config.toml
num_attention_heads = 2
vocab_size = 28901
norm_eps = 1e-05
positions = "rope"
tie_word_embeddings = false
parallel_block = false
init_std_down = 0.0
optimizer = "muon"
learning_rate = 0.00783
lr_head = 0.00762
decay_fraction = 0.599
decay_shape = "linear"
train_tokens = 186500000
dataset = "wikipedia_en"
Each number is 200 + 40 x the weight over the matrix's rms, rounded and kept within 0 to 999. Layers, rows and columns count from 0.

# layer 4 attention query, 64x96, rms 0.18, rows 0-24,32-55, columns 0-95
205,212,190,209,190,225,188,180,202,203,183,182,217,236,180,208,148,217,198,206,245,208,199,183,202,191,156,186,222,177,195,172,254,212,186,224,183,167,194,200,202,214,175,189,201,180,228,199,172,221,205,196,196,191,178,174,183,241,189,184,189,177,185,196,192,232,232,197,213,220,189,219,177,178,208,187,191,188,185,205,187,186,203,213,188,214,230,205,214,207,203,196,209,190,190,217
210,182,178,219,173,175,182,173,186,217,211,203,183,245,180,179,221,195,209,199,223,177,167,209,204,185,208,210,177,223,208,198,204,231,257,204,194,194,161,185,234,187,151,191,179,198,193,171,189,214,218,174,234,198,203,211,257,207,185,213,193,149,208,201,213,220,226,207,189,183,191,197,194,215,203,206,238,192,226,222,182,195,214,166,215,214,234,224,220,199,182,215,232,202,260,171
160,221,193,168,234,238,291,221,220,154,160,160,222,155,228,238,172,194,212,183,167,273,228,201,273,169,151,191,230,171,185,241,195,195,84,166,197,219,248,206,206,231,205,200,201,205,226,195,192,172,220,278,168,174,246,227,200,162,215,240,235,159,203,186,153,229,171,217,185,265,216,186,165,289,236,211,198,232,186,171,246,215,236,276,149,209,162,189,204,132,248,165,78,149,260,152
142,224,207,256,110,167,179,190,201,231,217,194,197,227,249,170,219,212,220,263,238,160,150,238,194,205,195,258,186,300,215,154,203,174,298,218,134,240,145,257,207,192,134,256,207,196,200,269,281,286,178,145,238,335,185,216,280,220,140,230,137,206,219,242,199,102,206,187,218,99,186,203,254,124,121,195,237,115,240,202,157,184,142,186,235,209,256,173,282,236,163,125,262,179,227,248
229,265,217,249,162,250,124,143,164,220,283,209,273,131,300,248,278,200,221,210,183,236,157,262,210,187,163,190,175,219,243,303,243,139,97,147,178,279,206,250,236,68,232,204,206,218,129,225,222,223,154,289,111,232,265,176,209,285,186,292,218,281,163,145,218,215,140,189,144,156,238,97,208,98,179,236,212,128,227,178,193,114,170,184,208,255,199,251,145,249,210,203,126,181,254,266
177,161,231,187,209,198,226,242,239,179,221,207,172,214,118,184,180,177,204,193,231,218,247,204,244,192,257,159,215,203,176,198,194,222,233,214,226,150,200,153,143,267,212,207,139,157,221,167,171,162,210,176,215,177,224,207,181,163,167,161,204,182,166,213,208,245,205,185,231,204,193,230,222,197,175,190,191,238,257,197,145,202,248,212,154,175,234,203,213,211,171,203,270,232,207,158
215,286,199,259,227,158,187,108,199,254,234,152,222,178,204,177,179,234,244,151,200,220,125,180,238,199,205,228,195,198,212,184,246,198,181,174,179,185,211,245,229,164,239,182,186,174,193,253,181,152,263,216,217,128,192,251,233,205,224,188,183,131,225,192,222,188,171,205,230,278,194,246,162,211,178,188,203,204,251,228,197,165,178,140,199,262,119,161,195,220,257,210,239,214,216,211
141,143,206,218,164,171,175,186,177,204,192,212,241,231,148,157,221,146,234,199,236,254,173,209,160,203,179,216,203,198,187,214,177,174,112,188,176,216,191,212,192,230,168,201,180,223,215,257,168,194,209,229,223,206,145,140,165,241,204,241,193,253,224,234,160,192,182,169,211,151,196,222,186,211,229,253,273,179,194,263,149,207,146,285,213,234,226,213,232,161,163,194,190,203,224,250
187,208,221,192,202,172,216,203,196,215,195,201,184,186,213,178,212,197,208,189,188,206,182,215,204,187,199,235,177,214,201,213,184,221,189,186,199,206,189,197,225,185,181,196,232,210,178,187,212,182,204,225,207,198,220,218,244,210,192,223,221,207,225,208,196,201,202,220,201,199,219,185,221,192,203,195,229,174,183,190,214,188,197,196,232,198,184,182,186,224,174,206,196,207,204,187
176,197,178,185,210,187,204,221,201,225,198,214,213,199,191,151,193,217,219,190,189,173,167,208,236,182,216,245,137,212,199,185,175,204,215,195,191,184,178,264,189,168,217,199,197,192,195,190,229,165,162,220,212,218,224,234,243,203,215,212,223,200,222,183,216,191,191,180,207,199,185,235,194,236,183,202,224,198,198,203,203,239,168,181,180,195,148,150,210,226,192,177,183,221,201,202
272,200,215,143,232,210,173,142,170,143,182,171,200,219,145,263,204,178,162,139,220,242,242,143,198,201,215,98,300,181,174,278,185,227,138,129,245,195,229,61,229,234,195,145,211,170,178,155,115,168,304,188,131,110,230,163,88,176,195,111,168,157,157,230,201,270,238,279,205,239,228,155,129,184,219,237,115,263,154,211,208,185,232,242,203,232,236,278,135,142,210,232,176,190,223,161
118,131,192,154,230,157,312,330,229,177,156,155,211,222,170,166,179,181,191,145,158,216,169,190,202,166,117,206,181,250,162,111,179,267,240,240,227,193,231,154,158,231,164,204,163,272,269,169,252,151,194,203,232,237,186,265,231,155,247,266,250,164,229,181,112,203,155,140,252,235,157,257,205,313,277,194,176,154,188,163,229,254,261,220,150,161,216,143,265,129,210,163,178,232,232,155
160,272,195,216,151,198,196,176,215,249,211,201,206,234,348,171,217,222,248,229,181,225,164,253,188,210,202,226,136,284,169,167,205,185,274,152,116,264,162,232,218,164,107,216,252,190,201,261,305,219,206,176,222,283,189,248,269,209,165,288,123,246,181,261,155,136,227,184,156,101,236,226,256,116,152,229,234,151,151,224,187,212,148,136,280,181,273,204,207,211,216,114,259,188,233,264
177,86,203,193,237,225,250,278,201,190,107,174,158,261,45,255,199,168,201,185,239,222,200,54,212,203,246,188,312,132,147,172,192,237,194,202,295,104,247,170,222,304,159,125,129,170,213,165,133,216,261,139,192,178,229,182,182,112,192,137,251,161,246,247,181,174,147,180,246,289,149,234,207,320,230,138,156,274,201,125,246,269,317,227,130,207,201,136,219,138,242,291,187,188,181,113
65,155,161,161,176,205,269,197,126,190,169,132,207,200,218,204,235,118,163,185,196,233,207,247,301,180,236,211,273,166,124,228,209,159,178,161,165,279,174,196,259,170,156,220,198,234,153,176,266,211,160,232,145,203,158,106,208,177,217,226,167,226,202,245,245,252,224,246,231,169,181,142,203,215,190,229,198,150,214,205,214,215,179,197,167,236,249,180,241,142,247,203,174,176,302,240
180,179,196,196,204,186,161,177,197,140,191,175,273,333,189,161,174,236,213,220,193,134,223,170,271,147,208,209,214,276,179,200,133,199,276,212,212,227,199,218,192,189,160,145,225,200,178,163,168,176,243,226,163,172,187,172,184,191,193,206,128,191,250,190,253,249,143,236,202,189,222,200,197,222,181,267,173,140,192,196,204,173,196,166,230,154,248,155,247,210,210,260,194,245,268,264
179,255,259,122,175,240,253,209,219,205,183,167,145,155,202,175,274,162,232,247,165,170,186,219,231,288,273,172,178,198,219,212,182,174,225,223,179,168,201,217,233,204,171,214,188,211,205,241,199,186,207,139,260,89,209,228,225,146,205,192,186,187,157,208,187,241,228,223,204,232,219,161,247,234,169,177,209,225,153,186,132,189,177,180,266,189,156,193,135,196,180,162,225,198,174,122
171,173,239,274,153,218,193,170,162,151,266,191,235,192,195,148,204,198,169,283,249,260,217,267,172,176,239,226,209,232,219,287,160,230,245,203,253,191,267,145,203,174,180,191,220,209,214,182,167,162,228,174,161,181,244,196,234,204,169,155,192,146,218,271,277,148,247,230,219,217,196,176,203,225,139,180,206,218,175,226,235,161,223,146,180,212,187,221,209,187,207,276,166,224,184,149
154,239,204,191,193,185,257,241,194,262,150,258,219,211,247,252,140,170,156,152,162,177,160,225,292,210,154,164,187,199,237,111,230,296,156,181,142,169,221,152,213,158,206,207,186,253,207,211,317,255,184,233,180,187,189,222,177,207,207,231,216,200,174,183,171,142,187,188,221,214,218,166,179,227,208,236,242,213,202,179,284,212,188,222,169,250,157,171,221,184,239,136,203,167,176,209
166,236,156,189,183,237,115,145,178,205,296,157,167,214,178,130,166,130,215,172,313,212,209,180,192,219,264,222,179,123,171,288,168,194,199,253,199,178,115,194,227,198,286,191,231,115,243,138,187,125,256,160,231,167,231,187,192,84,153,176,130,210,182,194,175,202,248,216,193,148,135,167,158,197,129,249,290,208,205,202,187,185,148,234,266,176,195,248,180,208,152,230,211,240,175,220
227,232,228,212,248,172,173,249,251,185,252,202,213,204,154,149,231,250,207,181,187,218,258,175,164,205,101,176,228,276,212,216,154,199,296,178,225,116,231,186,169,198,181,231,190,179,134,199,201,124,104,148,196,241,197,221,247,281,190,271,145,226,172,177,231,247,201,196,123,219,118,170,158,229,232,236,196,162,163,160,221,229,181,249,212,133,219,219,205,158,189,202,181,248,196,170
211,215,212,221,193,256,181,138,253,215,269,228,178,202,206,152,219,219,177,210,181,268,201,184,218,271,288,223,157,204,204,182,173,219,212,245,222,206,194,210,226,202,161,198,239,193,165,151,247,230,259,231,280,175,193,264,216,216,244,243,195,203,235,209,163,124,275,230,146,182,200,213,164,165,270,215,242,219,167,212,229,219,155,215,179,212,215,189,218,247,215,255,190,148,258,156
205,238,150,186,210,108,207,241,224,210,197,157,200,180,206,157,122,175,229,242,157,243,273,225,102,152,248,192,141,247,233,236,128,152,200,213,169,219,202,214,102,120,184,210,252,236,134,174,221,124,182,246,225,159,196,234,297,191,158,234,199,166,199,195,189,173,214,221,175,213,144,160,207,247,199,273,168,200,151,224,198,250,177,260,202,141,260,244,172,132,180,141,185,240,161,203
205,186,222,252,147,165,216,192,182,230,142,185,178,237,150,179,243,218,193,226,220,210,205,192,115,142,203,197,190,162,181,226,240,257,226,208,118,213,244,170,196,228,205,135,143,118,235,200,182,167,216,202,184,189,132,158,212,210,226,139,210,198,185,187,176,228,270,249,204,193,161,190,254,178,230,258,230,219,212,169,164,197,160,224,262,240,209,222,253,226,185,211,262,140,155,173
171,253,203,201,202,212,152,204,236,206,162,177,140,268,244,227,198,258,144,195,184,218,190,135,219,187,206,187,180,143,146,310,214,133,167,172,209,187,141,229,231,188,122,123,188,183,139,183,213,184,271,200,213,139,171,189,236,264,185,159,178,172,202,258,186,246,241,206,214,223,213,240,137,231,193,266,179,196,252,170,194,162,202,223,238,219,238,220,151,196,175,225,174,196,214,179
164,158,180,233,153,115,198,230,175,193,116,180,148,137,191,184,239,153,251,154,152,175,161,169,132,114,154,180,245,144,210,144,266,156,205,253,279,214,307,164,218,193,212,206,184,172,145,157,155,171,286,266,138,139,210,253,186,240,245,175,213,159,109,152,196,234,277,167,110,206,218,222,205,112,258,148,126,170,272,132,181,197,151,185,214,188,121,188,196,192,268,120,221,233,217,247
224,205,202,185,222,268,244,229,204,133,237,169,137,183,106,169,249,158,116,200,222,241,151,217,208,220,286,164,157,249,205,231,202,209,185,294,223,170,189,150,145,188,219,148,184,209,285,261,173,162,239,156,132,163,217,255,148,119,171,158,230,203,260,206,174,227,150,263,272,243,215,204,160,227,206,269,215,273,170,210,174,182,219,281,262,200,220,192,154,160,171,159,224,217,184,81
194,211,166,166,213,188,205,255,157,154,237,165,170,200,205,214,237,179,175,211,167,218,197,201,162,218,228,179,211,178,226,186,172,166,169,239,244,213,239,135,181,185,184,145,142,213,258,228,240,167,221,168,190,115,195,201,163,138,219,171,204,187,222,190,230,199,158,184,174,220,193,207,178,243,204,155,188,181,124,196,202,207,238,271,239,201,168,169,170,168,255,151,178,209,198,226
149,265,198,241,191,185,260,256,226,234,190,148,279,207,206,169,230,199,219,201,238,212,199,254,212,194,216,250,188,277,207,151,189,192,305,177,140,229,175,235,186,182,163,241,213,167,209,218,271,201,171,190,198,264,198,266,281,210,139,247,131,169,182,163,155,130,203,184,217,145,198,205,193,111,171,212,166,227,183,196,148,241,211,145,216,204,251,174,231,139,192,124,201,169,188,178
235,270,226,173,191,222,168,176,207,287,286,249,268,200,270,259,173,214,173,143,120,179,190,250,156,210,125,146,149,197,265,223,225,173,121,210,213,239,178,182,163,105,264,243,195,205,169,207,247,226,167,218,160,223,229,165,178,311,197,202,268,262,167,129,180,200,205,232,177,172,242,118,173,102,239,256,155,189,224,152,210,154,194,186,247,202,224,200,134,221,192,188,119,124,198,211
158,133,188,202,174,207,187,251,162,169,172,159,142,214,101,191,160,208,155,183,191,182,201,163,201,210,220,160,214,206,206,148,177,208,205,198,195,183,172,141,141,309,216,191,156,212,223,167,221,190,213,195,186,159,169,224,196,214,242,185,214,208,189,252,158,249,267,221,197,192,163,275,247,294,198,179,251,226,238,225,209,255,232,250,171,205,242,209,210,175,207,172,234,200,162,180
178,242,128,183,211,179,213,172,175,227,139,184,233,213,185,166,194,198,176,230,183,284,176,208,212,188,270,219,194,237,226,242,171,215,136,213,260,238,223,210,180,212,187,179,229,180,218,212,204,158,187,199,277,181,189,177,212,194,166,268,210,173,190,166,219,165,166,219,236,240,201,132,170,203,182,190,213,217,253,269,212,180,159,178,231,202,145,213,209,242,145,236,202,224,192,174
139,182,277,141,211,187,193,244,173,176,197,233,200,226,143,170,196,256,218,208,217,175,169,131,208,211,157,141,231,238,208,200,197,212,187,190,174,149,181,183,227,249,175,222,245,231,174,190,179,223,241,144,240,193,183,125,212,228,203,152,215,270,153,128,147,223,251,132,196,245,201,225,221,217,157,162,183,258,97,141,195,198,253,248,170,184,240,219,227,221,264,183,151,182,189,201
279,209,234,232,208,318,202,177,156,211,179,185,115,172,79,202,268,122,32,212,208,279,79,184,244,270,243,237,151,213,209,204,256,257,208,237,177,234,57,139,207,157,194,214,218,237,201,149,113,257,273,203,83,136,249,270,241,247,109,240,219,193,321,95,157,214,139,320,312,297,305,225,201,201,234,325,281,219,113,259,235,193,212,235,339,191,131,170,133,294,143,278,247,191,200,65
191,184,264,196,235,266,154,173,189,247,182,275,201,207,166,265,182,255,235,234,207,183,213,176,228,279,158,195,256,187,179,197,163,178,211,161,141,181,101,240,255,273,197,272,236,218,155,239,170,306,154,134,192,300,184,200,200,293,235,228,147,294,197,242,208,214,215,144,257,224,202,205,221,187,212,249,245,221,183,202,224,254,237,145,180,220,253,195,254,248,155,262,222,216,198,237
189,123,188,177,161,193,248,269,161,143,228,166,176,199,117,185,206,145,159,233,164,214,121,144,198,190,249,141,192,178,213,194,181,214,176,297,256,180,224,120,121,221,179,101,124,214,300,166,198,138,218,194,168,145,136,171,181,117,237,197,286,214,242,234,182,212,175,244,231,260,158,231,220,274,238,207,253,229,214,198,196,178,236,305,200,256,257,206,263,188,241,202,217,238,167,157
196,141,199,194,215,126,277,325,191,129,204,107,198,184,127,185,147,167,208,188,242,213,166,160,253,128,188,228,224,222,151,156,204,143,236,211,197,191,277,203,160,268,213,188,195,207,269,225,174,112,207,218,166,187,183,254,211,148,209,222,213,169,210,164,159,197,164,202,236,292,168,196,215,313,219,189,210,209,175,181,208,301,250,230,157,178,195,155,260,103,177,189,136,218,156,101
163,276,217,195,241,216,229,157,214,239,219,178,249,223,288,188,217,211,221,222,214,251,198,278,188,195,223,248,213,191,163,199,208,175,264,157,90,191,179,246,235,126,135,239,264,204,217,251,238,219,243,151,220,256,241,223,281,147,171,231,90,192,195,229,190,82,237,159,201,135,241,223,137,115,185,224,145,224,128,213,218,227,204,131,246,169,205,186,229,187,203,169,218,164,236,229
205,110,202,132,157,213,226,227,224,154,189,163,94,208,106,255,166,174,209,249,225,149,189,78,190,195,237,152,250,152,103,198,212,150,222,220,254,123,243,151,177,294,200,152,156,159,259,217,150,243,255,157,216,183,204,186,155,155,258,135,200,194,248,278,184,271,177,170,178,278,179,191,225,327,198,156,221,217,283,160,240,245,276,227,173,197,212,175,196,194,171,264,230,233,207,162
215,224,177,198,189,229,161,211,207,265,201,234,223,211,193,204,254,187,218,158,271,185,220,232,236,198,245,268,276,134,195,114,215,173,211,177,218,255,145,258,227,262,140,199,227,205,191,200,214,204,174,225,219,223,218,197,215,238,197,235,142,205,195,256,141,169,242,183,169,217,219,252,210,160,226,194,238,296,237,183,223,183,193,160,182,189,133,210,263,247,149,366,250,188,102,175
143,229,298,190,181,243,197,229,214,258,227,238,206,233,206,173,175,184,217,219,231,94,196,194,203,215,182,174,199,234,250,196,169,155,201,159,214,193,230,230,210,182,230,204,168,219,286,177,237,273,222,162,204,191,151,203,172,207,199,70,207,234,163,169,235,206,228,171,247,172,201,178,224,197,125,196,191,179,137,124,280,212,230,141,197,168,115,181,208,168,210,194,260,157,154,233
163,211,144,255,225,214,201,170,177,173,203,197,208,226,161,155,271,158,163,256,281,152,202,248,148,197,311,203,200,252,225,239,183,218,181,202,264,218,174,157,272,161,200,225,267,218,237,208,189,220,208,182,168,160,216,227,198,157,137,188,200,167,182,201,283,211,189,234,254,218,204,191,202,240,173,201,216,257,243,249,183,112,127,228,229,232,197,262,214,238,170,172,154,254,149,223
138,187,230,184,230,217,196,219,154,200,241,143,285,203,97,183,208,179,169,186,247,170,164,218,271,147,167,216,236,238,120,230,154,148,208,155,197,248,184,219,182,191,159,211,164,176,184,214,179,137,228,186,197,167,129,237,208,224,249,302,204,206,136,211,145,303,205,196,283,192,172,162,249,207,195,207,111,233,300,215,211,191,205,167,170,230,227,184,198,119,212,245,178,146,228,249
192,227,153,206,215,255,143,203,231,245,177,223,166,254,237,248,191,124,233,234,175,226,164,152,204,206,209,252,186,227,187,155,148,161,172,209,169,206,195,234,203,150,171,202,188,196,141,236,162,262,173,168,218,229,198,169,220,243,155,160,213,141,249,193,187,240,224,210,196,193,193,179,164,164,242,242,273,190,174,256,235,242,197,255,219,178,137,228,270,255,183,173,252,162,187,180
195,228,172,173,131,185,201,187,166,150,214,128,180,177,210,219,200,144,178,214,200,205,207,181,164,185,194,176,179,189,175,241,164,249,224,214,175,158,198,222,210,177,208,224,232,212,235,190,186,159,182,188,168,176,224,212,196,257,223,102,189,190,220,190,183,198,222,199,209,258,223,191,152,277,218,226,185,203,131,194,140,185,158,207,239,203,179,280,204,177,250,174,152,199,167,139
166,182,202,232,264,313,211,162,173,156,156,199,199,96,202,187,228,251,197,242,163,211,166,202,226,188,179,165,203,216,249,214,158,241,110,253,207,277,200,168,194,205,200,199,206,140,252,250,181,147,245,149,224,212,212,164,160,166,185,260,168,199,208,167,146,176,194,212,221,167,227,199,150,149,240,184,246,235,250,187,212,294,238,222,177,206,213,223,229,188,216,211,180,126,181,252
172,230,166,206,212,195,175,213,170,150,255,191,168,138,217,121,201,241,162,238,266,148,204,225,229,196,287,236,195,236,224,242,196,187,227,219,169,259,176,144,193,171,246,270,187,251,182,200,221,205,179,180,220,189,198,267,209,213,268,192,151,240,265,164,180,190,160,289,237,234,176,235,210,165,206,240,162,212,188,213,179,252,143,195,282,220,216,158,160,178,218,188,218,256,262,148
251,155,204,160,244,199,193,233,218,212,163,222,241,262,172,170,204,144,162,203,157,184,176,157,190,187,188,192,202,156,135,194,179,134,222,266,174,258,185,249,134,187,177,209,225,271,194,135,230,244,205,219,288,216,177,147,217,169,225,190,213,283,179,134,144,178,176,229,205,235,155,242,225,173,194,244,211,261,221,218,185,238,137,207,178,200,210,160,296,260,202,107,184,210,211,227
160,153,177,189,206,195,176,100,174,118,244,166,231,146,253,200,172,201,230,191,231,215,214,244,163,204,275,256,211,142,258,207,184,188,225,228,233,206,154,277,145,270,213,193,213,168,222,190,154,206,185,259,207,170,211,236,267,237,265,238,229,195,190,218,205,266,221,224,249,201,192,237,222,212,164,217,254,234,235,255,181,153,172,154,260,240,195,227,279,216,226,220,204,194,104,177
# layer 4 attention key, 32x96, rms 0.18, rows 0-23, columns 0-95
233,184,175,186,243,137,155,182,173,230,194,276,194,186,238,325,188,254,284,161,202,203,204,240,292,183,284,212,197,186,133,236,176,228,185,185,152,193,169,186,235,239,155,252,248,220,189,226,222,181,192,206,218,164,190,194,261,210,198,148,176,120,134,216,250,243,223,145,244,167,240,210,187,157,239,177,173,240,236,168,259,179,192,157,129,176,211,250,265,198,198,194,234,193,231,256
195,186,236,225,168,200,301,199,157,138,254,111,150,239,163,56,242,123,160,223,205,190,176,188,140,204,232,191,164,210,186,204,225,189,235,297,254,213,275,248,139,162,258,195,132,180,270,183,214,166,196,200,191,186,224,216,168,118,212,285,253,201,284,181,164,207,156,300,154,257,129,139,212,279,165,198,225,230,191,205,154,217,220,232,260,238,168,130,222,198,188,264,208,221,174,121
237,202,216,183,282,237,211,196,203,206,219,258,197,202,149,205,178,193,198,209,235,202,185,161,197,258,147,205,249,185,209,170,225,255,258,189,217,160,249,142,223,192,168,157,158,197,162,188,133,210,193,217,189,211,178,202,88,146,261,165,187,236,214,152,189,214,164,196,168,286,151,168,173,270,217,197,193,183,200,197,242,256,182,209,170,150,165,173,181,219,235,217,201,221,129,136
227,198,255,219,148,220,212,190,168,219,227,206,214,215,223,178,224,202,154,211,54,270,140,224,170,126,229,124,130,219,228,241,187,172,135,290,141,234,200,184,132,223,171,162,121,212,223,192,256,124,263,165,163,171,185,145,252,179,127,232,285,212,151,185,173,143,218,202,205,148,224,224,204,148,223,202,166,196,210,240,162,165,215,232,269,214,288,233,225,162,189,146,255,173,258,201
216,284,189,198,205,163,175,176,212,259,202,151,238,178,268,257,231,256,198,194,69,242,192,259,193,189,201,169,118,237,199,243,188,206,129,204,104,215,154,218,197,157,151,200,195,212,141,237,259,137,187,119,191,176,207,228,302,249,117,233,177,189,100,205,173,110,212,152,232,152,248,240,231,128,207,233,139,250,171,310,133,147,216,203,261,271,271,277,195,179,131,104,252,231,300,229
235,54,221,282,165,168,219,199,167,244,283,215,207,259,196,125,223,220,198,189,245,135,256,134,206,201,226,204,259,162,235,225,229,177,224,354,322,239,334,186,128,281,206,224,97,274,199,123,104,126,218,281,205,185,208,114,87,211,224,174,312,169,248,111,152,324,161,322,185,276,95,162,208,227,266,208,209,127,325,81,280,180,209,153,84,83,201,99,224,239,223,320,131,100,154,180
219,175,186,241,195,204,237,168,215,181,178,259,184,193,231,191,180,225,189,218,179,243,151,245,215,147,275,165,86,205,207,248,210,258,183,225,226,169,182,222,220,158,207,130,181,252,187,212,227,218,180,201,253,184,188,204,192,196,173,214,218,135,201,146,260,186,186,251,196,215,131,152,215,264,178,183,207,210,227,164,220,128,199,216,218,174,199,236,195,216,195,239,211,220,174,171
225,184,171,195,228,202,233,252,215,191,241,222,170,224,141,190,213,182,219,159,155,179,181,204,319,195,131,198,190,261,202,202,213,207,220,212,198,175,150,207,166,200,186,226,184,189,238,210,204,217,188,238,235,247,147,182,213,186,204,160,167,242,255,199,222,198,164,204,138,233,245,129,200,165,163,211,162,200,189,160,176,238,244,235,204,193,258,213,229,159,155,154,182,152,199,164
181,198,196,223,207,225,185,196,208,153,167,218,226,247,208,185,210,254,221,219,176,232,202,180,193,206,203,168,234,232,243,147,210,209,190,183,199,165,233,175,221,211,226,187,141,193,230,219,197,213,189,226,208,235,176,170,164,226,250,206,173,202,163,198,185,150,217,226,140,202,176,185,157,220,198,189,207,170,241,214,161,229,216,196,175,261,214,171,172,167,253,195,204,168,181,219
181,228,194,207,149,174,182,196,206,227,204,200,147,198,242,229,208,187,207,158,148,166,197,220,175,158,206,211,184,212,212,220,173,227,167,212,177,193,178,238,220,205,192,252,258,208,233,205,203,211,232,138,176,195,193,227,259,268,183,158,211,169,184,208,237,223,228,193,217,149,250,228,225,204,153,168,214,220,185,180,231,203,189,203,200,182,221,243,166,228,159,181,217,200,209,210
220,193,210,191,244,198,272,229,216,149,214,154,161,246,129,129,212,135,209,204,273,188,197,138,171,213,192,224,218,238,169,212,168,186,273,247,251,215,268,144,209,169,215,200,128,184,172,169,170,203,176,229,238,128,183,213,123,117,199,245,196,189,241,164,169,215,156,240,151,315,120,140,132,311,197,194,268,199,187,183,218,226,205,225,190,195,132,180,207,218,242,236,180,208,161,144
212,171,202,173,201,191,236,241,198,164,191,188,138,247,159,155,207,145,182,200,295,184,202,130,176,234,186,224,234,167,199,192,199,249,281,191,260,158,266,136,223,198,175,180,138,240,198,193,128,248,180,234,218,209,168,199,57,121,240,165,248,230,252,173,182,194,154,244,169,267,164,186,191,285,207,186,218,163,193,175,241,257,216,264,127,183,148,141,168,202,261,256,195,196,115,114
243,223,175,117,262,166,229,212,214,207,176,172,177,206,231,205,168,290,244,176,164,245,186,268,198,231,171,169,165,232,166,221,233,180,197,196,162,148,194,215,239,152,157,219,252,153,144,246,299,139,223,134,229,225,243,261,263,174,144,216,197,157,140,211,167,151,198,171,233,168,171,276,214,180,258,230,170,262,178,242,190,229,237,250,269,202,205,234,229,224,128,113,177,213,191,133
160,194,220,224,136,271,178,244,212,203,185,192,168,151,134,253,163,196,195,204,247,183,240,149,208,163,221,238,263,121,176,176,181,209,219,171,301,227,170,176,176,239,212,193,169,178,288,189,114,253,170,245,242,146,205,244,166,148,248,165,176,251,322,205,218,249,221,176,192,230,225,160,198,220,170,167,225,155,250,174,202,181,204,144,111,197,171,140,189,184,278,259,205,184,181,196
224,202,169,180,185,259,196,77,206,189,180,177,172,169,176,189,184,156,242,256,252,237,168,212,237,160,212,243,193,174,220,186,217,233,194,147,186,161,220,207,208,174,239,205,188,270,236,215,196,253,195,155,115,285,278,201,165,270,197,187,139,184,123,180,262,145,158,201,242,225,217,165,211,222,193,199,214,205,197,209,221,142,251,118,119,195,147,174,204,191,218,234,252,163,183,179
111,189,207,177,196,194,172,187,222,206,194,225,252,259,153,196,228,179,161,271,269,140,168,147,238,232,177,173,246,247,225,176,145,140,259,119,183,228,224,271,133,161,232,186,224,157,219,225,242,280,215,145,162,258,173,183,161,194,185,153,174,272,210,200,219,162,239,215,167,247,122,275,242,171,211,185,198,211,242,174,234,200,208,181,212,157,155,193,103,199,183,251,158,177,262,268
167,217,217,261,168,248,249,156,238,199,219,208,152,145,206,219,224,185,186,210,246,169,219,213,153,247,225,190,219,212,214,186,249,344,183,218,116,196,164,153,267,173,171,194,192,156,188,229,192,218,133,136,201,187,246,280,190,190,193,233,150,257,234,233,233,221,184,231,222,189,249,167,179,237,175,200,186,145,184,178,158,168,189,205,221,163,171,228,220,202,168,178,191,238,203,220
201,280,213,251,183,178,227,256,164,143,225,171,220,160,249,238,210,196,113,201,223,218,171,227,168,193,231,160,128,141,150,268,186,221,139,194,247,205,160,152,241,215,227,190,165,294,177,161,213,213,266,164,238,154,182,202,211,117,180,184,198,188,176,235,211,141,174,147,235,218,215,210,190,200,219,160,200,243,191,199,182,139,183,222,225,272,183,261,139,126,135,228,210,193,204,227
209,217,207,216,149,196,206,98,193,213,170,218,165,245,203,244,162,173,257,169,240,167,233,171,216,203,237,207,194,107,180,214,213,244,146,204,187,117,184,234,243,247,124,275,207,264,153,241,215,192,116,207,191,211,194,193,170,259,208,175,198,157,156,253,149,214,175,228,182,212,236,182,104,205,248,214,159,213,242,213,224,145,171,110,166,195,207,207,244,255,195,259,251,249,132,209
209,219,199,180,230,218,209,202,230,168,213,185,184,213,172,152,255,202,231,220,191,244,170,186,135,175,266,248,177,216,226,241,127,220,289,211,185,221,138,211,206,97,175,188,186,187,206,183,172,196,215,180,199,148,226,188,185,182,176,184,179,194,263,222,225,181,182,269,224,265,210,193,170,151,213,198,195,267,174,211,163,201,244,235,287,270,187,232,187,238,224,154,205,193,185,196
251,229,286,226,175,251,196,195,266,186,153,180,181,201,188,183,268,211,160,184,197,234,190,156,208,218,173,160,250,248,225,264,168,202,187,246,135,216,217,128,158,291,224,249,268,209,183,129,229,174,160,196,192,236,143,158,251,149,169,223,249,172,146,172,183,266,243,234,210,174,263,224,234,208,147,217,189,200,225,163,161,262,197,221,208,152,192,180,172,217,182,204,125,186,173,125
172,209,146,272,216,203,268,200,190,214,181,224,243,190,201,155,192,228,196,227,234,134,173,229,308,209,208,276,279,227,224,196,242,122,272,170,255,239,237,194,214,159,280,204,161,193,160,210,205,156,164,186,245,209,181,221,198,173,182,211,219,165,190,213,236,125,150,285,176,189,172,181,188,203,227,194,174,188,195,188,235,179,223,142,219,219,248,160,206,229,248,233,225,174,214,203
200,175,179,231,224,121,249,252,162,186,156,165,203,190,178,214,240,135,232,207,207,154,125,235,140,221,164,198,164,256,240,185,237,164,181,249,173,247,243,209,125,227,163,243,204,188,153,198,229,198,153,205,238,197,201,168,175,172,236,188,261,174,224,227,121,237,151,205,243,193,169,166,252,215,215,274,239,186,197,148,179,252,238,247,245,170,234,195,206,191,200,145,140,142,179,164
201,183,155,237,142,146,200,212,222,160,234,220,228,160,135,225,281,154,179,258,267,219,202,222,232,162,205,162,186,203,234,262,205,225,229,239,158,217,162,216,243,180,170,182,174,183,282,168,176,198,228,242,214,217,179,195,221,161,190,216,179,151,218,66,166,242,216,216,244,213,181,204,286,161,187,173,204,209,202,266,128,209,144,204,211,178,181,252,215,137,222,112,196,237,145,175